config.toml
attn_scale = 0.338
init_std_down = 0.00593
optimizer = "muon_variant"
beta1 = 0.95
lr_head = 0.00672
schedule = "wsd"
decay_fraction = 1.0
batch_tokens = 32768
Each number is 128 + 24 x the weight over the matrix's rms, rounded and kept within 0 to 255. Layers, rows and columns count from 0. Numbers have three digits each.

# layer 7 attention query, 128x128, rms 0.164, rows 93-127, columns 64-127
127118127110096124136093119140120138099139134154106123096141140137122148109152138148143134133097152154138129104134146109131113128126119140121142104121141144121155128138141152145159161115149114
124170120135121120134117134078125137143142105112111155135106142169160128117137097083127108121126174157103131156144138142158122102158145106130134125147084132127164089105157123154112113122133129
116148136143113154136098081109110166126116142111132089114163105155114156076124115150155124158134147124106139113128167138123144120152108119146100154140104094128139146145148114142111134130125114
118135125129105146097116125093131151163150111170105148144102158126118125129137117142175148138141172112090149128087144139107151107125114145096143152129095157108109102075165152111134164163116108
149114129154094119160148116146128133119134177124113092141120167124148145131100159147126121099102148127139127127119101099148142114138093146172133143079132166101128147151093188080122113137162175
135101124143123138156142138155121128113122151136163195128155141122140116117123148115135125108104148112164131144169119120123133094128147135157131147155100095157115114116105094127111083103165098
095159166158120144131153178138114148142110153139130111149137135123105162125099135120087134139154112117171084161149164125116099173104198124112142124150131116122146154141168075135137112124127086
133103131135121127131119127165095134109090122125090110122151101139125123144104141122110121117096172132150093134127177137121113114137151097095104147125168109133145121166129121113132111144135103
130103129125130115109100129108160146126147116131098124113088114088103118100128125110119105141116096123175117136134124111130128123159132112115105132101162165100149107144178135092114132129110126
133156113093151125126112122147098111109122140151133104108170136131119112090136136115128150110127101123077138129128132075137142129136090164133144105118118138111110131144138156175118150122134136
151134139134105175135077135177126125120148128131128108123130150137168139150117153130101117102133165105111125144133109170065146127116106118148145141141134108141128117135054119125143132117161143
099114122115149113134099153157132134140146119097136099110164188122137109125112157103124099100127102126143153133118103123086164122131114126119129135166155072121136099147088122129141111138072123
136149120103190134109105126149107129108153111138144120132138135158157165122173155186140165133150118099129159108110137124112137166139139123105142109088155120156182115136088123130118094104115150
147123109098141061155155071110092139106132141134133131134113125113109142102147142102113132132135090161157162106088149130117118156131126168142135113102097100124142164127146150143162165115125125
118178126134139099154115152160142134105120189127116096130107137121132113131150153113122144106120119148133142130129117133112113203162191166118138121113174136109174118142135133110112107103072183
121149116113129146099088098139088126151137099082121116150156156125148109160144116160137130094131105076132092103088122150132156154129111110125127147141114134132112143142110119103116129155161147
121159117114166133163121123149128133143156139142187127140153139169132142101118151135093111098092098127111164157115156174168128198147116191108090142100117132123113161105117131144172169106139122
158138108168122107080141137126154128082137126188114142136112140134099131147083172175118146110158136139106110183158128125124153099154065084150136114184111120143126150137152116154069119175120126
103129123099152119135099083185077108169156127130178147090128111115136152123155107124120135113121150107120141164146119151117126132133177167177107107132102092120133123124139107088129107138122138
125147104106151154100138108156094151109101102133146117136151131127069118142142150145104082147155180132124148096110115183124133106122144107130130120152152057154112088133168140109142109168146123
122087155185149118111127074194141159142125129123109115109087124102193129121118105057118133113144172154068109130163100087127147099131143137121167105082109094121178132124134130136112135148148143
154113141116126122113131105158114136128141131119206157160130131113115185093123084127137150147113119114111109142117066153150189069112112123161155077107144102142150098142099124146130100116166108
135082138151125112130159083147168161151155150081121158123109113130124131165176104117141132101138150183100090118119154120085108099187124134099111065138154127128120111118113163109174116135116104
129119115110120142128116107122145123074166114095077133126154083127128122151113129162177148112138092128124115177084095127123134141094129133086112152110128154075134135063157146113168150118199154
111176173162141132126112135107109081139144138136122138114127111107194111139133111122161138143170146116139136140125139111068102069171098138117153161144103142124098150089110122090106148141151143
116104142105093129166081131155164121143122094143088138121154123141164145170129137115138135135104124144110099162167121127090098136139114151137129164169094132104149109128102121160136115109155100
077152073155123134072138129124121134143128096144100148150076087123102124075142112119162107091195173156090124180125110157181099110080109120175171128145170156134122146146143084087187147174152157
122099100148104119127126102155127169115115122102172127157133151155139123151105137198144120177152141141124145129143149145131114123120158148161085149150135102163118134110128120117165128153123149
105108106105111130140166154144118153109102141090146167160123089128171143122165138112074148192123173106166103149165159087159127157115116086106157112099190120118125094127106156102116165140129085
092122129142097161141120097144128151142121173163165078133119096148143090135130124143096128106154172173117135097083185120120097150129105109134140051126122154127155154117133113130100110108131121
106135133142081161120172084144139109139153180120132136129119156100124104136157124167131153103152124123133115115107095158146146098130176110146139091186138143158140094118107163112116134114142116
098120064145160128093129116125127108151134190158105133149122167158123122117175125171135165104109122113098118160153103069165128100120139128117110142170113150136096097087143156158157144128117133
171116113166126097112121127138158115089082159140093107122150131115141126081120134146097128154182125089148073164138113175094130127202092181136134138145150116121139121132131123115126119113139140
130166122123148120107148104137126152113102142129132114115105103109149135121113107106148092110139155099138179095187164131122082165173092117105165169133127140128126127124126100157114146104159141
091101131138160091131139135121126121115088097120165114125084112154098131078107144094110158147150093087118093155143134160135133121147104112111145107174085120142122089151149098109125101138167139
# layer 7 attention key, 128x128, rms 0.169, rows 93-127, columns 64-127
136138157142135112121125134142114128155136115135154119171107135159141107069145094102133112122117137176103167121127116124155171114106135127115144090132109122123147121127133124108107134117134151
155095130115147137095135146154125141137125184131152102125147106107083126115134155172148119161131106112099146118150148120118123101130103173126137192131119111160147153164132130090178108148139097
151128098131173109146159144134138142150145105082174108127135135128136173132105124101108156117128103094111141149106159163148157126095129145151137104134163139133103095136132144115111111119128133
171130118104142115143095163131116131166165144109147112134122105111192131129153178158124139089119111138141144146158132149174120077158111099147168139121105114098104145144122132140112128133127156
127143119165137108117149084162145169121150117167101109133125129146142095138152102127146126162129124119120149161123132164107099143120142129110112146139143119140119167110131116095142161175144113
116149168137111137121152133103147084143102127122172088147165152096151107089127099140128106143094126118144131124151111120137143156102148142133123124167124119139129168130133095115130151144131135
090118080129135117131098121130144106139154109129124128125174131096087140119136135104139168091151124124142142085116108155143156077137114081137099163154157161113098103129112130135127123099125157
131134120102133113129154099111160140155167143106132117134120155131157113147111128157114181150121106083111138139119129174130150121112137123134100123176125140106116129110130142140122111126120148
127120104115152116129124137107155126133139119145105115139129112129124151161114142145165144126103077106117103132138131166147110149117085124089131099114103133160119133158130143128125121166119127
109129147124124149134131126131157138111124154129117187126106110092124116159139150120147144125160114114106152095076127105150133147123099165073144137130150117101104114122131130103129110150151116
118139158115166148101145112142110135103104161113146128109152118134157083106135121099098162103121136132157158109147115077084176096150121142131119152159165147123132165124132131128143113097119142
124112139112121139096105112124146134138111127144133122169137129131120111132150098144109083104142179163114141132091173130101115085143106126144151138139118125151096099147167113116144121100150132
132159119129144080143084075141112141119095183110122152107109130111175091131148137104125167115119105166113149069125136099120165136122095156151085136150125129122167163108090133110130095102106146
156142162169096111143155124123081097154142127078178151114092139134085187120119144134109131165083150094152097140144116120153123095100141150109117111103110091114128160104122176101121142147108103
139135116146191112175082133142096126089122147130138151107124133109142149135130127148118106105128126114131162131148110117137148193124117166093130170114162139070136114107103118098121145122113127
081170125082137110163146144093144120108125101082156141138145154171127124195192138103100092133120150116117167131071135108090157176152111165125104169118116141081109095108133099083152098093129146
135111097072080202194103144110110103112175122161136119109079154136161100183109090191076126116094103096134153165098156136135163139125108124124127145120104113101095152144165151139144163099112147
122124122111091165123107127125166148090150128104145071133158141113108096171097134124115127107109105145087101120141137113109138099134117117134150134120127110105092124129100111133120104128119145
152120149151188126138100068148088134164139163103196179125145162117121116124143160125124151118113122163110117126133150114101083180106133120133118088140158128168108083148140146087078168178103132
138126189128142142125101145121122140129087158124098161135114116159116154130109104112113131125154161127117119167133145127126111053123112110137144099142146079110137093165142166095116140096162155
157097150196134146080129146132108164142114133132114136133096112112123142092123135135082100155100142187111121131138143119141113164141135103120156115089142111159114087157102038128105094131130133
132129129128094102184102129162154152128133146147165111140112135075164142129111132097119156133077139104114116127112165135156145163099124088168166095071077156111103118130146132157145126132114134
150148215138136105177110112158146111133118102145127144120166154076119165114166096141112138136093113138119138129158137124122147122101152102127094134171153152120083122143106099143138111164126134
111166106110107148118075090126123137122161073103102146147110098113113135099109158128126109165135107113174113170127185161126118169136127136112092129123117125091159170147115117165138106066132124
140108126153108131124084159061128131100143149080143082140156075168143063125121121167096115119157174118082094156160111120136142141157148148121154165128132137116075146150138093127123143106119130
135158145149163157180111158109087122199133094120102069119141144137126121103155139173110151104138091131160101118106088095126158116138080112100092097105112138132093122123107126121130128110148119
132089093119126103099109068136075163124112118166103110147153142127129146125102151148139126109161156130165142130156121110111097090140133177143101061175136126119114140138073114113112101150167132
117123153097109124170162139114128111136178131104132091116097076104109037156113110128126121134131149123131122169111101103107148151147115112185142141130166074142169069105118110131157114107090108
090161093094098125158148156119112139122110083114167137161150152118148118088150149151080150157129116096112157108090138162175164146142155120139099132143136126133149176126127157125159139114198101
118085073094102158116133174139120099120122119087138139115156131135061146110154139143131088100181111148086172138138147098145132158103119160148133091107129098105144122142089151158150062089169114
122111133123097139110114147106150148137100130140149162127111149064137136142146068149080165111078164114150089132151125136148101171121157133108138114110121099156097104106123180147133152118181105
112105119166092129152137138141119136161115085131138137134081107132142119194153128078144147103079144149111141112107149172125123100104145132140137145102122123139104104129125183119128116144168131
116131101117112170159085117100126117112142138116116112116071159144146107177189168109103129164131148076127120132118107060131097112160094155128112141105106115094154155149121150145106123087139152
121097098144106123132154156146106152083158129139164103111136132129183184104124181159115119130083187111128113121111113149136115138121066144122069205155139134118156110156138115127126168091180134
131157100110147100116085156180108139125185115145134129141151119091129149171128153116134124133137126126090113150097153135121081112175139097115141126115139129139117073164071107086177100115098118
# layer 7 attention value, 128x128, rms 0.195, rows 64-127, columns 64-127
107139146149141127110160097088104182136177116115148139131165068179139152124122149104123142159055133124139152134116144129122158135122153120166099146137118108148099118116168150159131097171133178
156095169108136133131179093189125131067158133150085159075148151170126157073113131077123109122140125096127119129129120133142107115077139142067156155164125147105194121171136162163112095122092102
130166138148159096177120104162136128121126136084124062113089085104163118138118158175147156102153123144092130140095166076129118125102137150137095112140178120117137165165102143149078136119132116
138111120091162137133133101124106129095125118123133143138124169104074136137117112116116128127150117126200104134118144140082057123101161104124133135112118100117124151127137115121177176156161126
042147151137112152120127133115132133120134101128097122108090139119103139144159184138092177099122084112117184129173117146070130111117150108152115120134119096108108115119163145126168158123172142
111166135121128080113105112133125131178107161115113134107102098118154135108158116115098072114125159125104107116104101185165126134143143107134113145134129178128126151152116135110126109116098129
168128079115124173130086131145142171149143176119142195119159077170169131125134137150193100138161135165121136138132120120136132101111120079138149129111089141143100129045132097144121181105142126
158102134095147112172160161151149120072129175071123144100112133106137137116122164138117135135093103158156135164155116123111134130111091123113140083132128176131127112102151150109164098126152156
142116099139122122108124141114073160138127113120137132075118096152107133137157114086131115139142126146138119103093098094086109120081122189154129094141123080109164125124114134157112161148184135
084128169073147154099165103152160110094106143099148119091147096091163144149090068100114132117118147176127123135127104112129093081102116172137153094142109157128065100099110127134165128132122159
138147121112107113109129149125149101122105168098103080155116119121106125090144146152117121174155125088110107118142121099125079092081099166177113181150120113146122124111135180137132119150114113
125117110158169171078117143141095134118130121159123135152127145173082168152132124109108097123192142145146146141155135129131179139146142150107135153102135108133115091108131142115113103090121126
168195107098136128103156127153129143120128133112108134182139143137133112128163109119178095117103130106131124112079168121124116140171125128130125140177130100154106087130138148131135188160089133
116113165129146143155123096127090127128097122104096139185140146125119101154116093137109144139139125144109183122159190137134124119088120120076113138081096104122127129160107175116136122143141161
109147151129125145180145125125130120135169116074060123144161145121087142112170113106082135102140114116160154112138108123116165116118137132166145168098141092125147097177129159126094141115141110
106161125106150130117108148121139162058133089071164126077129126140155115157118103114099135136148109126149104096093138157129158120152184118172127107113132171144129120096123111086125079145107109
171105162139103120127114092121126115153133093106148139083071132124173103141131139127114119116180131121131147118140151119118178107137102126121088144120097149098146131112162141077122128177154117
117134164148142142124124140178144074168119104120147158132107130123117184124095108169153088156141158129114120139101146117160170159125097133108107151114110147099160128136138131143141140123114144
129121165111142116088177072131140137172142090083111135155103132111127162126105113152122096137103156139089181123155135143126121165138128167173122077130135126165172113198144138137124126118107097
112131120148094142135102145088140068129136135148121124134115151143155130177113115171119116144135142136111137125085120139136104096135133130133112143085092115109144110128112170101189085111096108
102094114120118163158131104146129125117130107127197110116149104104104130094128125140128132136128140124160111174096177094088084110131111147131102129130128136129099086158109135170098137136176132
100123154120127123145179099125126194115117080137152103125128147163129131150076091131191112085136174120135135127153114145154072069135125166133116120125138129130145088155117095091130098107150115
138104119143130173067158133101163102124127153166138102158110111128082141098114116135128121134148120125089146162162096123132119162098099130127164100117127155135115113219148159078099149160137152
143094120108171186134130150175128100148129122098097149115158094103142104131136130144118126145160123097156118141116102115159149133143145083133120140149138100133109109160108106141112162141126156
128184127097137090139093150138106154141123165128141109089115123139126084195119113108143106127156120072141115149145139150147086138156091105115118123146128140131112097131123129148105109139136123
121099121137124155108083114128066104075121113120121126113131088097153109125159116119117131148132142100123084135116119160123156155113153125124150144100133168177142144130096133092181095149089132
142159120121127121145135112122114146130120171150111111129125178133130109121092094090152112082051124157112131112128134151077141166167115124147154133127159132104147144065128111090116175149088107
139139139114138153120142146122114129145104158117119106151115136126111106110148140094085153170106132152113130166102132159153092107111123128162119180139105145155152150136122150110096111132130122
069123157124101126055137132122130095151103142116128113102112123096146119082136126167153117082152110168091151105096102157094165105133121121119118162117092102120103117133168114211144131094183126
126081080139106133098162117121081116125148192099138136131155146142111068128116120126155119090153109131139146120106128163097160107130078137118127113099153152164143131138105135157158158129144137
161119126123124199113121160119178148127172108087147153167145158095150094117142152137072092133161140144184059098123172110088127161107146150147148108150123101161155128116140099112117159138106099
101135098108120153155164117106143074165087104144111164115124163108137142080068120153132087112157093127122139145147119121122115145073122089112087124139162127196173147106160116133147097134140132
093129102150108117106139134142114174093154133111147126137087121125113129155105156142115124120133111148145123120148117122098142171115125152103151085141142133134080128142106120128149095112132184
131148114162162147135173173098139122135133139117165125137122101170138148114149150111119131079114073094147131184085133101128109175144142116086111116104154156129115099135131083133149121158149126
112139132091085064157111163117111127114114129140120104113148144179174165141110084153163149183106152103089127146133154149163125094091117090077132081074126109127138121116156130115142109133128119
159148139088112098126127112139141107129143139116143125109124106108132142098140124148124134172124181212111138114143110100149115144155132122129126103123124139126135099135124118148178151116153131
101106126138133125131102113168148137083151117079131133091111097124136105131183088101080125123139129151157104118148091127137130131137139108076145143142115117122124133111144142133142149181116128
093162094118164153125123164114139111136158101150152125131127114125179138123108065108133125125152109120147158129143114122151124084129126156138096166101113148165107133115166133118127112118091148
158123114101137130124154138132119125137130101178128081126162098109135118116127117120152175137120164154123117125092160106099121114133142082122167132128134132071175136114148090137126137130129135
154132125074128135105108150131141162131134141135156118125114066101137125098105085128145146130137113110159115128125111151131142131129138087155092125128129111130134139111099079103134165142123096
132156136123189110142112163133106142164084115127086151117155141129104132155133144137089113107147105125193110110116136107130134113142154147108145135100112120105093092090128095136158113146114119
115119174140150139108111128145111097128131109138109146111116131162120124203109103093108091126120121137168148148104135097106109155104107124114097123142095126143104126137140084148150104075179111
155133136172128174154127114152172131159135128049121107122122112127123118147087125094105111137133100122093078083128115120109116162110166160096162129143104097132101127120108120150141121158147166
109122149135093156142092164106114075147137095163169138094117115130134115119113139122118135165151156157176133116113147178128141109163113118119122150147156119127105163136109122108131107106120109
174142119141162088160120166101078121141164122111114152113116131176143144094131115077118124112134126127111089126137136199129083145101115149125093158118093120142137126116081164171151119125123138
132141169128121120096116135112126140097163082103159125124097112089131101180188131121117120121108097142112139137092104136111140116111112132099135088153155118102168124088122112151153155144121121
131137120143142162132097072118134140133124151149078119110144150116190100128089118129086125152091107109137139109126102104186145138126133111132124115113128129161127114112124142107095121099132085
131110122136137149156113116132072152091071134162168147137110115149153079078137118152115097141131132123093157145092102094099151108105119182169120111128131117177130141165114184123168194158115113
103148094125112112128110155146138131174094119166140125123114152099163119130122171105110126105142138162128106152127129127097142100138099137074134154119126108091077122157157102127118144123104097
132111141112107173082136110157123114139134137127129143105145087099109152132084064132146135149109158139126116146148096116137108126138128143137155130101141151161103124124102144133100099125170154
154122120116160115136148143104113105160094093132090115095134141118151104161148159143150104146137120141097173143107103139143130121123091118134173138099126149131097134129124125104160172096131145
068119136109118097122137105147105181160149132145167117115069122158116149127140111120092141106163162158119131097124121149125142124148122141114124141147132147126141125139110119132144121135166138
134119101148174157138120156131097131089183131117178068095116160117133126142098113132121128142145095111135094082082085121145096136158147138141141157112165116114129146148140126156093133128110174
161103104102136114135090159096094110118127122145126102119150149126122097131163148141125115110162106162146114070142174078147136151118133144119140156065114103084145134103130137124111146076111133
115114069118124144149147161136133128114136082171093126112135132068122139139129097119179121103143148156112081127128104134108096111122118107130147155117127097144096106118180112114161141122141124
125142141113151122149136155125148118091143140160147127150113114148124126114122106125104182184137115124147117134169103111153155149117151141142158101117172145115158126117140128132132099160160156
138147140166146159123114092106142135150167167122162129167125113127097195133169143143148143108136140142091112142147126131093149163143142141109121160088132106117131139131125144104101061179143079
140140126122123122105086130115138167157190124125099122103149120179174138086119131105136131105109140087115124151141176113131085125147172123096143139137111147108115106122136116126091163133143144
155127125118129136099109168168127154110147121154065096111131157105177129121111131142117143151126149167109118099154109096117169095118123124111209145135157174111100100126097138134130134115133160
156118117137102165160117129093115140153145148128148101101189127136117114164172163106147123143089111147139130110128160132145120124119128140104151102144142140083160123154073101117145135132103094
164105149107131181117132114127123181161108119150139142176135138116163157119127110109132152121142116097100163154110138148134157111094090118134093145161146121127131149134106137118105149125175135
116133136103118103118121136161133135123145114156105135164153151150121143142133111142119164103136141136131125135152083113147130129157148136139135122122130118119112108134101076169147168125146104
172135116071139123131120151134118136123133167137143128150152113146127130141137117100117135132137122118120104131103107123146130106169113125134153155141125145152102161129091123164106119106107174
104150132155116154085112085154127124142118128089173127112160121155110163176108108089119147145123092135141137152134129135109153158135117102109153138121128162139171136141087155118126145115104137
# layer 7 attention output (transposed), 128x128, rms 0.211, rows 64-127, columns 64-127
161129139183125122111191124154157178137087124133102132133119122110155070102073123109136116125132158119089121144155123167140154125116081138179095130138137075132129154161121145110126102120101134
139133165160113099091092140173100080070116122076099125137116161105082164075139143121122122120125123130130128145154135167138136237108158117140113100096118132124150089138127152178103156132095114
117129125126115138165126150173140103110076098125116108112087143088145108128158102137065111107167129134095114135155087117134113128140126118114174079133127121155166120093117106139095172153132051
137077144148076151134153085121141074158125134102131152143112109164119157133127146119102152156142156166153150150155108163139069130178187143186140138140146137138122137182114111118101087147192168
110166144145107142141146160041076145153094164093133109173082102070113112097128105096081185186137142092157140137068142154086105115115092123114083139125138130114125094138133141156183140131145118
104123088113191103165125118122133156128107096160114151101122160119119120102163146098128115092158130105123096139181133137145096089134088125054153120172134118144102110122110162128086159174131126
124129149137156127154136110120151134154157086128134136165161064185142147163102116122096131119112104128147145063105142139146114112151085063131147138124066163141172198131188113106131155127132103
123134118151118113158129134140135119124123138184129078139146155121103138126098139148089057145091153150129124085116148114087114203110117114099138128099109117172135128096071140167117109132161142
121145103135146170132094127142130126119114105094120107152129068178106118144150098161150135131179134118113112113126106092103127133142118109168129146143151105173160142174124141166118159072130120
080109155143148118140104088126134140150166112154132163132111145105130119093163161132091107093128179124062133134087110157110134151116190107109154095129068114134123175143060111094133123109125163
116085148099158120123090144102122159113127113099128133171113133168159114098117125144149104131086102131108135090131100116123113136073148099115132110131161139145168111113138155107110163139158131
151090147138141113101104105150148131138157125115107125154140067100153126137119146097115129197125107123124132106112132146116144134160074143123112162108128131130114145128136134166179093149143122
120075116149092096106174111170100185101086163159161131143095138164118162145109071149123100149149108125105126127133171126140098109121164124164152155170164138118105130156149158145161161110129100
148151140108125088140152116123079121132094131169089123143094093140166154076084124154122160160142128165105116137129137136087117091178124115100107152121114139074127137124103165121093128144163174
120065156126094119186134121168143127132142134142106102122161139089125076107127166109131153134152142124140138114141118092091154133135116139135093152146163140121162083109123162132147183137149066
123116083100091101102141109091155128117127129151122112163149162106148105117163196124123146111156098066124078164188097159125111139162113133115104164152100138146095139103110119148147108117146092
143091121111105124136149099134136117137177110148123113082102153133129058122163139154098123127168125112129126160123131146114089122181071144119092118129148169156125089135175187135166132160099188
124103152082115144144123117110144092080134171148130149116114144128104148146091137145109118141134118111149088151135069157160134108173107160095134138156096121183110108099127132128170140104099115
100121125105132117102104127147106103172084121077148129170114115102062166075102128099116079117088152116147141141184127142146149169156171185143104115121166085128146134118084143087127123144154147
146138082075171106098083190066139162157132108133144175161092120124130105113126115136116157180105134125127113139121112138129101135139092150097158138077128158102124125085122132140106106105133130
081108145140117116084067108167128132138123128127100152140081198203131124122091122120073122127080148156106123127156140132114140085166115138155131123145151081162138129080116116141111155091101138
143155122113093116107098070110120107141138075113071129127109140090113178157163115127170093153184177142133169145131142135175087080117126117155113145113075113116139157058125100162141112099137121
123114169084165122088132156168115134098106180156168153102123079105133144128120156167093111141110155146078106110116109087093080101082150131102178137075121091102125143116130106162150099067120116
124132118148141175136153120166088145160115107165083173107161168163172185129129106100107142108093107141117086087108171120123134072153087135147104159121118120153122117131090077116117133141107148
141136143081145120127183126210127139140131067139114107139097125133116114129152090124159148117117108142137092161180133134089160109123091089098127120116122133159147116117057078154089148109151167
133079125126127160141106147132119180150122132137101145136140138118160134111123161140132099089107146119134135156136171103143088105094158123126090134134142154081117190096170134145176085156136129
167088132142119124141123177107101153128163163088164103078087136139173135148103123170132110165112093150170168089105165116133131171085114101128089111160128107083122177175093164137086151115121140
163124152138141140126096155120118087129109084117103100177164123124130119121128160127155140149061114143149145140107139123144140077134120116097134116171132091136138091153131138107110142159160159
142097112117131175118132121112103095076170158125119118129117093055102143159116156156130151168102139124123093089140102133093158101104155140126112152087128161153126080158188071117124160187107114
156090092144076146123097104157137111139146148140167130108136111135166124136118112085161050152121154151123142109089078126112121129092145148124129136113174118112124163093140132160118161143166137
095108111147093165110153144159137122119107124143108123154134179144161059169115135167084108098124128153134137116150141100138067148182110162132120133117145158163134149124123110169124161073153112
176155143070121130141138149103100082105129158192162117094147145117166137136106120135085142124108124125157114092113114138154096097160134113116177128146148131138140136080126135150115097187133223
142097137097101131113089118120113084150134127111095139087131105155109120091155117131173144109091186143146153065099109111133112117113081129128129122180142122149158141125163101122120144128103089
118131112173132142121141076127131137091132101118118089091125126133113106117108139133152115111163159133120114118105101160132142126153115119133165136077116116124113169148116106117135155169128095
126149124127124180151097136186131178174157110115173125147131140135178094107119101141132177095175136106158104118166095082084118124125125180156136135167118114130094131146144101137123136063108122
133139125139128129127094141094132110144150135141111119093124140094140122107124148153133154118108074119153107167151153094107099122123116118111099157127156143141145155103108131164113097154113139
116155138101122127135123119139087115108137117110144138131155121155120096142079101172122139146121152106103125131148149094150102140116128123141118141128118117141141131143110132114168124129104123
146171169167102152120156123144145167123114171133150102159161118121076114096164128139162136133096089126156085134118134106117146119142145112092118136080145118130153098127138144131153140141120118
141101120116154150163095141105127153128117126103127143149094152090124176090114100072103089121121072077145128152133130117085154164128139135152114146125149127123107129129155119170123099144159092
157115154087159144115126098122109127102110106139121126120128142082161115124152114153137125087132119144142138073130126141107150149124104143124102123095116159123113154133142155165164130115100147
141126120140123104096154103116170124141156139143142119123125111139115122157097126154166111151141111127110142138133126135113122108112121137132144120094143082130082140138128116122130170124103131
111136140106100157076108155123115097098114151092127116076136147155153123119118089118110163132103137102109184149120149145135140150110137134130139123093143136119112110137142143129099141182138135
091130124112124148093147102119104114121112118119114108123090116123125113116126132131141132150099137145113128084082137139122098124148115135138152098135092154154082092144180156105153114102167087
134155162105146107109115133111128144107162164095156133125103179129106153122149155116157149134134080125116128092116082081165130177096187129108146144126134142131170165146126132165112167128149149
089107122133077161111139085110125140135151153118126126112159130117160140167132119141156136120124144157136136161127121110095153216094164110103120114128153131114135120149100134095139148120125096
096090134094123139106176128113138109080101123107137125151121133159138129124103125125149152126105124139151134078156165138141123147117145110145095104176119118134133159146097103113127115127128152
131117101070107128135129168177129111147146125123154153167124141130077128111152110176151142104142111096161143117098085170102129145126129130158116138167116133115127131118122168138138137146114169
096140110069154110134110162138131105148150168101110147138140082157141181174121153068178133134141164111128121091144106151129128152148117106115151128160143153121088115108121156126151112111148111
164135179154136133146111114101118137139107123165103124130129111129122144139122131146146146156148120132122142145128081096129104114105173123154175132107129117126132118117124127139165153167149122
107165107129173120171110161107149125136120096144119170079132137132106097104136129161084136112134126121136149144106133114150143154087149140088086141141090158098172122124148121084149117101112075
111136150142104119089099103115169140107128176134101134154131156132130146114100119122159131120130149109128112140117156118103122098152133101132138148177110133138138122117115174140132156171109116
165121124139101159081125153117090086136153124107143095143148113172157110135110135078140143164127099126117140139161121095121117091140125126140113159136121144162162144106141152132137153078119135
089137158155131099145143105109112172139129153115124121123104095085027101143169164116180144103134142150142139132123137136161146125144130117117096126105107151136116137172126131139143104100124142
125109191199094077132142121129175132120101123147076145160133120100124163133130123105135149133152119110172086137165113112111149099130152132159149141129164164138101164097142101105132097138115143
126129156094136124141102141123155091126126090119105126124141145163198124157163151126170111143130102127159139114136100103137152102130090149161096103115116117109122125121117111143131139101106141
166124165125077120129163135148124144142140094117128095111127190089135121140115110141121156111161136118124133111138153153114092071179155139095106156171102107125136125103148125130120094127117131
103153149121120120152144139164094151121106108135140132105100151154124088138111129137117120153099169115124130134160169163142135117094140158137107087128086141179129101088163082145120181125125096
113118154159110131156155129129181121107108129141148106127113137138110162131139109136076130131083128138122162143103102111160128184117167149146120092114126095153095181083124142117162115143127130
114118123114104135134159083142155107198072114121098151138125143113120139131156118133185141117094121125146099122113126116105121008129144136132076106152123119126094161094115131130123099085117167
123134154114142086156108129149105125101110135136120138162133120161147162113087120124097162101167114145094107180138147160157099144131134134137096158162117126143088184104171136087131150168137123
146141125104115104123138122153132130139129145125133133136096127063099128138132127136118117125151081152144152093114147131125163164075118146153118122122127145136145141126138148151125121153122164
087110176110150146134158163094111124123080130113116107133141108172162131129123125113142112140086119140123143126121116137083145100167124113114088107113153101171105129100111129099136143141101154
139105130158126158147130095101107152133153137121154134105120117076093155127129135155147112093149123153125153083147108123151160097121098158133148111130155082094128138141171121107141171142105118
125135138152122126103111132110112171091123122141134132153119155127141125111159146147095142114157141093119152152115114119177129117114107138159125102160110137161176130116155113120117108129143109
# layer 7 MLP up, 256x128, rms 0.141, rows 0-7, columns 64-127
169103131121131126107133171128168107177141110131106109135105105111161121128101134139149104162110106092119138144153140139123122112102140102098115087093058135100139132114125151104125144104148128
144124064152123074141119113168123104112149119114107121124149163147099123099140153136129156157093085111138135111114107152118101114156103126144112172193145171157116131106093098155073105117143130
149080053138137135117140120093125133144123086139093152156117113133141136120139157115163147137107144102146153102137133119092123112105079148129166107104146135107142140131117119137149147109129137
159136149130159110149132139068183112097123138127109123126164102170110152094128167150126180150110094130126094114181098091160132143194134134113129054106162125152177114150137116160097110132127101
085133134122121118138133139147132105176158087093152132140077092128112089139104147165083161125112153120101117135163111150165114170091124138140148156137086061134144179115134141144121127160097124
129114090161167106139136116170101157101124143103104084141110120106084111130090144139164122163120140109105134107094177134100106149137152128123143144111123126142139146127133140143116113065084145
149100140114098082130129114138133131110137120140123107135113145138061141123177110119135114112154131147114115136098130153132103161112147096124146125094112101104111147171090105118098110119114076
160132170104089153144101147167169129110116114120124169110122139126161106140102145145143139157097138134146142122098146071110168119111135199147157117136120150150190145152120114140190173121136128
# layer 7 MLP down (transposed), 256x128, rms 0.211, rows 0-7, columns 64-127
100126127103098127164099129100147194148105112147092141114115104091118123150141105156098152158125124102109121121114150114150137128159146146163107104107110108116100151124155130120133128122151138
131121140124114133137129123143119139132137156137119115162146142119123142127115110121120144142103171105171153125137120125092119117193127159097118097177119141138112139112132122115103127090108113
135140123155129148097083148131154114113116139090115110133144181106123183103102135142120191151138143138138115138151093165146120124114124109107105140170159136123154103161142118130145145086131162
131130140090144128111112158154135127077044106108076119104143158131141158100137182166160121125133120146141143153111129117111131160177105090082134100126128143100131131154159125130144098138111041
149172147123157100080135136125141109130166115105142164165134171090099138149096138110147139119155168140130123089152102119107122121147117074137166154142115092081110131117088208143112094139135087
104155122105152137152149143097139094128172081171114119110134131106139156131080146122176156120149148106059122113153121104143157161136127095120155166158184115142171147110154127105131109114092157
075147157101101074091139107124119150116110127127123144126131159113146117123114132120156112154099121090104115108166132105173147125097163089109148127098159091104115110147117111155142125131129126
070133105140157107121100171168146067149136114112163115116161141149139108131117143073144125125126094105109106113073147114127141108146137154158152156129116139119151123101117122111206153119142134